Part of a small language model's weights: width 128, tied embeddings.
Each number is 128 + 32 x the weight over its row's rms, rounded and kept within 0 to 255. Layers, rows and columns count from 0. Numbers have three digits each. The size before them is the row's rms in percent of the matrix's.

# layer 10 MLP up, 512x128, rms 0.128, rows 374-511, columns 0-63
095:127078140097127127117149170104131123145097216135126119156105158142110123106119112138133122146147153147159112159134143144073109097061124110097106082071178088095154117143178119123165113102137081
100:104079053136166139131141117110084157121107181131131158128123137139117135102100183101104156158112098120070119099160092173090149078127163122125096099058145148155115157185103137093116122110174156
109:125173130127148137113125148165121140078126081149126049147166107148164139160175099151162139170111055130081102116064109094130049068133154128086135113141145087140080130157138125089109187134084112
098:173181116175131157141150156181185132132152165128137157140131126170101150115114111134125130119138152097135118124089134115151103119186106098144061178102113122189070122105136080131213076099094088
098:170152150140169128092139175129040117171089156131150117097115115152124112188162051049135090155115160073092094167112122150107177149142145059108133150133140122092142199103131177147146104152100070
107:142122147171110108126119089122176153145109079093155101177129123061115144087134142119122089143085123142098115071142155093132133118157153156163127141096180119145117112137117119168131102149151132
097:138087156164077118107147114085084153116139126108088079144130126157135097138091086170125135120109188099109134126173090086110053135146102087107136147111192100113158170147111162134137122134155185
100:145162170115124114115067133129177132170120136088131123139120189103133074095126103141090097192085115096155150196189156140156100099109105062149129163154084125133108139064162156117173138086055139
095:156083129120160102124110124123087114113145150136179120131085144057108177132155119153120113147102151116106156120129151111117121128169088129166075115146152153128135136184159130119079083093128140
104:142076135114123128146105121111149103115139117129204166130189139144180138130133159103146069222091132105162108116111128153080174107145106131108155130124153093099164116114120157155072114048158093
102:084081074153120118172127099100096148141177074057138122144113103222096116151093131109132165174129099121118171094157137118110158080087128152174141163149075117126130141112126141164151153155099085
103:104145109125146130147127110165108150125138099138163091081132106184108151177099183099085161121122161092170128134089128128092131083082154122088082154083108109120079083086173180171118129148185168
111:116114152201091116102164130106123183157151080174121137169166117127123060148139125115082171130127131102178171132115078130116165154065188133099154098109185157120132144095123129102138080123139095
110:166150121124178099149157163188189096139098177102122166077114166115138160141165110048138109092112135088112087142176136121098145139139104078108121132094165139151090141138137159190116095121093067
098:137145106127135133144129119097151156100135131107168159195130168151145100127158135121178136134083105092118091123083141168128080111210068153118137140153103160126099121124189165142155170107093104
104:137054132077146094124109120108149119092172118109108185139151114140075107143115140115088153106138159143145085098131086161028136111103124066176115132146110171134198147070150133144158118147143108
109:189113100117116115196134087125101147072145147095110093091111136181068174086108100154165174170097076137147134093097135137183134187108108150131105176102103163121154085180157143052076109061115128
100:179195153137132120118191102096164131148122159167149077149123122153103102105102105139166180101134172096188100133153122141154147119127114126137069134093158161154099167047049158198139092128131144
103:130087086120202066109169084116136130121091095139079101155168164091081142114097122153162153158197128143120152133151092120129089147186134055162082140148138156083056085152124090080123107167099055
107:128128123113144181077197144147121170152091136171160159103127187126127181144115127143116107155131106107091115149088156089119123171123118080080117185131106115145175112152161097069093147111102097
103:099156146088154157139098139134132109062078119113120144124135142137173148197100120142126096152173143095100130165108160185188056123107099110136081136172101209153125129126072092153165137190136141
101:104124117142157110146201125127131142073167134183081153128121130153153078096125121135129153104155150119076100133158139173169112109078098136117153121139169124098092161061103100116145073080146077
098:139210134135161085126137105147103149118132161130108099187132149115119143111174159098167147139115125125110159158114113104130115201187172153089089089124144098130123160161143128132112107097097104
105:169160076106134113106107079170156090116146088119140153129162159147113136163092187097103167023163098109126118163102125088152151130145104093090131153109208108135115112137139137069153082115131145
110:104062096092058097045099153099095174135073169153162141168132153117092154163193115097074131125101128111152116168136047162121082099173136082114115140105122130122122149180091184142113130144112135
101:176132161130135096101139149220136102091121119108100120123099176156160078098175121091156129112113150135115138186086114139076172162110122086052169139161113118107104150148151204147103130148141120
086:138084112176108119094092100126160126155141167112123089132088155186178106203172162133204154147155156093090158169179118148132067138149117132121117134146144130137110150171160157117143123111135172
110:075151083119167138120060153153103147105137203111085141099141143146085148170152118131100142155071091059100152188107175103195098128096150187110096115143074155179161126147083122156133130155132130
094:107115154131184131080158129085140147113062155132101109190100116143098186108093152078103104144105139151125147153168118192084105099141188110149094124081078159165175089109120150152146099152106134
109:091142079103120160093137098103074138147103169114101125137143118200051121111088168113125143183148128174092079170100140137108207114073079187138115089067105133137158148067116130142113111148114157
094:136197158125104104120151164123099190085118132125152134151099107197119160080128142120195125131119173107102155135059170101109083117095091159127102064118104140142106116129132142151132152084184200
112:140153140129121131113180103183092145052121120161071109104125173135187118143080161101082116111103174164133079112175109195126096193157140116101144070156122142125131178138123115177158166115159115
102:148074124090114108133061129170091170168145147166137184105153106105112116104160130107101223111109172097145190174142107122136143122128141107140111140143096128177108133102118157109142070126174113
097:109154146072168137160161152102101130139111138143199155117174127136134139142105112131159124137103139187132170118106189128092102145127122130122185086118118128173153137115128170091138104108174139
108:144138111152179149061127195114098110159124110115147136175112135143096160173071086129116169074076176162063151169148123081114146116131076104111168077164104124135139168141166090144115141132155172
097:108130047126163113148110136170108157105112110141108142109160103112136092146112117109140156181090201076114164099161143132098147173103037082125226087106111126122186149148130108152136084104144091
098:182127063128133134129074183159081197114122085091163110123108128124132164156098171111093156098144133154125085064102174151198091177099184134146076151128142144100119149169116061121166140171101121
109:200083129140104088126155104176133174071036132080082160116166180119161109170137085124169121158139083182142133126115152077096166186085121111087123085130190150113153154136168161116165140177149071
096:117119137136083114110139113128137167158149074186138130160149167166121067112135177144168121044123135203178100120108047134117059164082139077102118155163100145108102097168166175113076102118144151
094:135034123182121170114092169086125179128102147121108155129149162063123139101129148110162140142098115151145107041128123142129122119106123156164139149204125140146074141122113105099128102123105115
104:139100103094127124093156123134113133122194076114135159102086109118092137139153077111127146104109093147122140155156106128111175083153079102164130141135084160118122210127154136172072114162118125
096:172162131138158157139098150171070135117116103107135134076143149144177096121035138121120124092088090087092141111221104125157137137137135117112152115093102192082090109080101169175117147162128142
105:168062104082128100168137156146150147133139142052125186079158143142112182137131133083127076141100136051143107064127110085079155134079075141169140157131100101109132078077078128169121147099084066
096:109128120183157208161089162099119133131103115114113186116121152109127125085119161145125128142141091190167136127113118159071125096174069165085145102145139148102120179132092119114151097135035174
100:154080181121139115147062191142119133101072151112185191143176101094158096093156087169119139169118115137076099125165173134113139120182109073085070152171120123129092202119093116107144113089132082
102:169172143138130201179122074091068169124117125167132066089150140069118152124108114139106120111092148120116107106080184118091079128061099147200119127110105089104118108111166169060085150097166154
096:131083154101152160160142108147074115148134151110172110082176143149135119160129085120130122159121161158123143111127157113150143115132117144212178067146108125107189171174109129122123152147104123
085:150154067145170154134181144103133193118205150126113153122144151119094088085104121128104142172138157141106051161105165101136152155097061100127133123059102125132111132063101091127154125153093194
101:135068156060142186136161150132147128093101129121103154161152156175076091185113123089133057162136081158159146142131115108129155169092116110148120112116140136098100060070085096109084128158119123
100:146117165161129088102091135099126100139163103136135130124122152087114130137115129131183089183178176119147171163179140104138115123087123155113126100084189128169054116117135106163162115143085092
103:111131136131187076148100134180106174201107125109165124133118111142146129194103184088063157093096138146120083166155171202147092140114085086131131126131162101179134033175094126098102158139135105
096:120137129100144169130130074140162132113099155144166128185136180099116101161107061131120111108070191079173155151151092113153189150157128105132065145158107127090087160124177129101107118104101146
101:155116113099104155122128092100088145117124105142107172154107120090090092132153153140092148139157146071132122116085163135138093202152138173062092159160140115119151220136113117111147080104140111
105:129120114128133195118086117125094087150169183112176159067124085141086167171111174133141145118081113133158084202135112181108139112181120151100114128107120162153099141158154096109141132101122120
098:169072082110181146153134173114136187146125194178170109121102140099122102139159152095093165149149126073115175166115118151094130172155168137078087102093192140145097106119141166158138140176055146
099:150165102116103186137105183116143124146079113123143090120147163111126107123118101174079120147175111179170152094116146138162133111148118076150126166117180142092082110095090117071186148128127143
102:109140128140071195101093099138152167089175110102111082148087151098136087123176091094147189137177110168168094150116197107142116155117123114096052078156131121139097151100141098103084088145141161
091:097118127132125107106140135153144159145107151155138191146133123130130150121142138089079123162086127169077112103105130110082144065118136073121155083073115148184119151058141125097090079127117183
091:132081212145087114091141072153131142157077118159147114109087111153088153110123089129123111144104213118080156158037148071096136154137102139085123112086098115143123104139094136107131099150070057
101:211134158074182093113156132111099091134111133143108129104103061138146115139104084165181145117143198098111140113099105118075090148174144084145093067116115193166191141103140127121152174115113165
104:105125061151136134206107106139181091137102152139094112209114150183108136131161100098118084180111159048134129149151166190100127132178108147068169070148133131118117149140152150163093154108126095
094:187134149146122116086139118143135156111099113120142145137168171133075150107112145170087182119113135069122130089129128100186148124164116147183161110147116137114099109141157149126094138158083092
097:107098095121103158151160101143183145122149133097097111124113135142102139139104095177099147159152086123125179170096191126147099156130071160109149107127111158162155138087102184143093151133151116
096:159117173116183147110105104103126138106075136162105118060129130064093152104114104161127086150096159155148099119061137143096123139144058178097147113133161114086134145108113079105129141148125114
100:156127152154138059110143138136102134135103115131130120174127091173108080186129120109108117120177159092125160165154124148096076178158155089117079177064136140086164074147134093152109142115111161
101:149131111103171213096136171085143116134156135082132093180152163101118147115123138120109192147125086166152097106166143077117138096125112118165117146131077141175112105167131102102132101172147129
100:134067157086124089114146142149094059127088176113158103080091114141099134145131131185138146095109108148087093135180160172186109134145116152094156148146089191220114157174128186157142107126130137
102:124128061113139144125130110168145161157068149136126152133122153156140123135150122094120180140168111179114147085081142144095107134080178085057107178109141140069175120119129135131058110104097169
102:144202056157174108109097206178103108099166164123134110108143163137072090154126135070059098128118165132049141102194111151124164089128117117140119119150101094135134121094159087141150135102097091
101:071135084135109148122110156153122123103137093113139143149183101091027113108174116125099184131128189155104205102014169142103173143118128093147099151135118142145117111137124153142124159132071127
093:197164094152141105066147092083129126100065117151098139111120149100112170124119100119124153172141161192165173168170064115098088188143044146128147099148133058143167086146172142162135123117061110
103:196128064122134116116065107145135087102083151119227133134151124165089176141147133172142143112135150143125185094160085144137131159154133125072059079135110086106077140154136139094137221139150156
099:096092031129114091160147078143160150117107144148117121105165119142095097127111095147184163134181101187152145135099136213097116150068067135138169084143100160112174105146174134077146111119103142
107:196143105148108119170159182131147104123139188128204169157125091154135121130087127128091124178078145099130102142163151129142103149153073102107162152113148101170162112110116103136078113140077172
094:100150131069157113109087101127121093167119198173076110144142145085148126153103183123161152149084183147192063121065143155134165166133138111136095109151142136143167111101133191123112089109158172
101:131176093136175165094091149161171102114106188183162153102171127155102143081136144080115122148131121107105096148138095156164126188201157162072132150141157154146070079141163124084096145164125106
097:098143122155121106092143128143112188066117089137134080182158108093147152155160075162118178114129150132120110072035143142132072151147089168174095135064102131118132108213107139140079144190071215
101:090068080183117103147138143159107192066100157121114123110131145205138097093106131162154192153138142144158164165114101105109089105076108136139155124105063145154152117142167096139140128132137089
102:151123144113142100181169056074086131151102085142152108181096190147082089164157097055120083151102144112113100061158110137114100129163084149153109105120119161141164158051158101136140125189105100
103:149144171076143158135111089163165151142120113176128126145130143134136157163090070158157119142112118090129137104130155108106079087171139145096081155126104109105082123147145123141141111157150152
107:192107121087142130128091125179131150106116125182160138139136208140148073169167147121100083142141095150131112123086166153160144092102122145147138074158149081096136122086110072134154121145130053
091:190122097142159092158086152146127058144075162159040129091117149190098094186115144114128142114155086146144105096124131179155168163138159125226158132139080127120132148079106123153093162110090122
103:171080156087114118120113194155059105174095143100157122192102145098142174118153121116119164088174133113189154195149060108099133069186115085152191068173155155153115115116145192069090150129086158
100:162078148083094127154142122143152156170160156155159143129107117147128149130144169126140121116117118108130083171125114154104101133154136119136141097136125173131096083095164160110177139103068189
105:109111160132137145132127170169090144141131168125156080142145140117159138105125133099156254147063173071190092135099120133115123135059156133081098084110088125166141151158155127165119137123101123
098:139123178114187168162144066199114155169130135121076091177089117113133083149164098108146096121142133158092132148118079136123125112171110113101097074142160066084104147121098078106098100118120124
106:115078096082135146110131123129088178208090112154143159123148118162133135143094085111100111157123130086108111090132094108128138166165141098180175152073103117203107070070090108124136142159120133
102:175144112135147078089155138154162074166151143125188197141176187180141145112122114173047169155120116096183173156099120128134124100096103102182086082136094089157071115129169120140087082188080142
099:147135129095092136133120112115077069147184107164102173142166100195136137119166181076127174147074151141185154122109069091113116142200126123130079125135101106096132123134172110145130142149107155
103:175117110057141098091118130114153113101123154134100158132137097097093108083204133118100180090175136170235139125099132081114121111091117171146124160176142128069131128139139110161104094143109172
091:141113076055155113059157162150108136131086132135092172138109146153193122105145152143110129136135137125182126096154139111167158109128065179172138154145084097126061051145172110170127103136180184
100:098147151142115119131109124137137081137151109137203139126133108118149139169107101165111116077045092123089168133116151129134144103133119103153132136150121078159109169125111141166123072182090089
106:114121064125128151170152160078159153140207123130150151104138128085112171141175087072151143151073119110154162158145141161102110152153122122107081151181153178147102130152153083150101077140061161
099:133117113153174144152204121140132097099107110093119111157110149195166124150160111114109167117112122134093134161098132151138102084107055116106130080112157123153158143167108087177158124124175086
101:160082140106152170084141149106069130151130106142085187131138150118073139157126131106150161092074122097150122135140112140150103162130122080135157155145124125118113143010132175141187136152130083
110:121115117166102113114154079129083171134156151171065112133108100132152138120086082062119160175173128237084132124156118098137102122128096106116165088120128188077135064145121182146093129115063124
103:112109113049145105110165120150091163090145178159131131105129137114119104116118139115125103168128123121154136110134199133110143102096154148115125123116127178138109143103115112096169039115078086
100:147142169086170120168042172142110166121089162156097106084118135110122095101108059131179106150158154138152057143147056178122119129068168112172143104122148150192158150144120113094172097156108089
093:139085198192125102099147164120108131079117152073070119130150176144162165189085131131098114116141100175138137088145144107109128169175149149138132106126151124101107202124117181115099142085094154
104:093162121133140116153116087090161033166130157159095134164156094123157146146104182132121111084081143086089089133148140167105138170158119154094136064142086118116160158102188139136156135096113140
102:115102144136142161156135121096125149151109159143130103129130128166128109199138087089120096194166116148092069132155081121177176156074067165129095194110141116191154167127101135124127156104160158
106:149121165102130105166100160130189146117088146161126137144156154129117147061115113055104183108110152137143153069170163074155122180146171130125142163055101089157089156155146153161149123102169099
097:100119159155138099063070174094162136063117123168121142114183107116050071135129104183139149117126124107142125208173092103184119109115103084135149202089161159107107161108102145130086092104187160
094:130091133089104166131134140091141100083137121165071173144138131080170109130146106138095132103122195113147139140198065129105113142104166129121150129140156180167075176126143130158138190113141138
100:124109113122143087158113104136081158095172121146084102136164148097091146163139113169176102129154152138139088121140060155149087158137139129153101102136042081128137166138140111121140194151092168
101:088092137141173177112080132118121113112169156142135134129181109130147108184115086135135156133142200127153076068191106152137108118109091112118108117136171124136159180149098161195074110148133163
099:113179044098159158151150136108148111118160112103140192151105162182110193105087145167076112150117077090112107163138159163086133110107082093103146114151093151086106117104151124136164162112124146
094:126154091093134120105149122143142120114161143218132145142128157158132102089136125154103127123198169093126189124112120130127123145141063129076135154066143112076138104128114081126108109150123117
096:126104106137162082122169165119140151090091119138171094145150056065145122193131125154166103153159170110073077108112090163127118173147100117051194125134139212135152180164114096089126116081143112
099:123146144163160121195163124073104109204173172096147136136128092118113117138114170194096128086049151200128072116174128125084145104131153097104074138086106137123119081101081172134110094068166099
113:155172149141101123134107091114094147154073081147154141094137164078086146126144117132157197150142130120148166143154152183112116059104153098157157129107099140182096156175167127125130069204122149
093:070080145188124113157136142150100090131173093046105124169171107117085157152150107063098141143060144141104141175126133118100145115092126107117100098157156138157143185137101134110123150145175136
096:148181138176131119137164103032190104114087123186114109092160152105069113102095096154072202156158117142093077158111137167108087075094144088146169123091169184087135114130122098160174082104098112
103:087121137074085141123120125100113132092144106197105145130149140118144134092120136184132118075137133110102100221172128130147162084120113106148108119099145156116075121121102132141183150141099093
101:133133083123104132093148098150123177150124097121140134096093069111114086131104153098127195126135091110117098147093120158100131128103096141155106180170135120179132110095101118154157148149111211
096:177124117157095108179119117110140083098092119128072113131146177136171069146069149093098157135156159110146126146074073095129128126166103083133138155159140114161062151167094160111073116087134104
103:130124134095125157137146160107128132087050146178135160119210102085071114121163180125151154140160147169093095069125209150124121171104120117128117102145131076137083103177096130169125171119125058
097:170175143155125093149127147154143093173118107120128129108091122151168147115161083113168094078075182089103132128110153132137114087137132112130100133165092182198119143207113175139165180134153069
096:110187148159116099111161140107161141195105118083122147125078091123138132101195128141109146096134152141116101103129064161082109152085123112106140121151121186177131134125103165132130195124129138
103:079156076114145156160149121108145157183137156149143119120137151124144171119159078123059215140146153135125147089116069092143129153146139124070149113134136148090128123143140201092136177102127127
096:150122094084104096151071145119110196100115053091101132159106154095097077133126135150109139189128101162191135149142140163146128141095126126124135088124104077136135115184151164112102111101131166
100:159103180137134150152164132144107141090152106128114141119112120110166126112108104108127121086159114160095158122102123151187102149116065078132138144144126116148127145112113133122162175147100132
091:171079121188118149068129122154096079151132142146122107134124138129136044115160108116101099172058178125111100100134180119072104146178121164127141114138134149086077155130104193105114133138132116
097:129126092142067125089190152149104200205102150161126148163159119179110105046167088155120128173122147120118104202107120133086144129146117156109147097118137114135167133055169137166088159158118135
106:098074070098204112107098131084146163182112093068131100160101102135056177156156056146135107212120131138154131149121119124108166094151107077150161176119103145121068134142135127148124137147134103
099:120092132065136146137126089172157129102178118097114147093125060122121025151179121123106229211106106161092137163092196120131155100135085094109116053110068082140119101139145156160094097112152142
100:140151149128161117157072123142124141084179122075128106119135123104120169158133125096134073143103152078095153129082192167114121148138109086122115081091123123133093169134124177154162191138101104
097:091144137148146184137130099125110197140078128162116192151148167148161131183092124141076068135117133125136082102126120158124089088140101127191177113111095123122143129145112087084143154087095108
100:126156119129136136078131194175082169137170185184074169172181122110142168115151083115146083093191185142089090145132058177129135109168095114174113088133114084117122118131158126091080223126111102
101:163107094150168156125104085112101126080114115078185081080107113099136134134174049111073155093126142171160145144140121087191125184128094083165146148148165143115089193226093151129130111176161163
100:109132138095130087079029114162136086115120180149142120110159119133099140089144158090161124184134133098119130202153202203110140119103083109087179158112112133151120122153125117102110168155096112
122:173161084102099124134129160073132130081177106099138125086136136178099170117058131092110142145137135107118142154130151156145074177056094130092119139094165220139144148141120117116122222134088133
105:141160113145132202148098175094113034112128107073126063107094151157166164109143110085126110114120138152111087119162091131141143100123139151163078133126150144149072099203177171123093112098095092
102:116168140148121185109120137097085149129087151035112149094089120151103155133132128105064153132052136099093144135097092168088116091119124115123163121106083103125129143108167111136126128120087184
105:150122094141090048107150128098132192066119125165144127162180179151106160158090102124124108148172142153106162146102109149125131146098164085075132121189179183154114166161146080057106078078163128
098:077149159133140139095142192172147136124148121084120168063118187117111204110132159084062120091167221093118139099136099128057156124127085168125122169075130171161103159136081101110105123160120108
090:119157124157118126128131091161075153155158100154185097164124106129162125198147093117122154123144124117125131096197136131081110138112097115046160089182162124107129154140164160062105100123080120
097:190132144096110111088126134161128150087105174150184154115148135158112133083127124099049157101118113114080102072094117145198094148089135092103150131164091211114156114122092088169126070095093127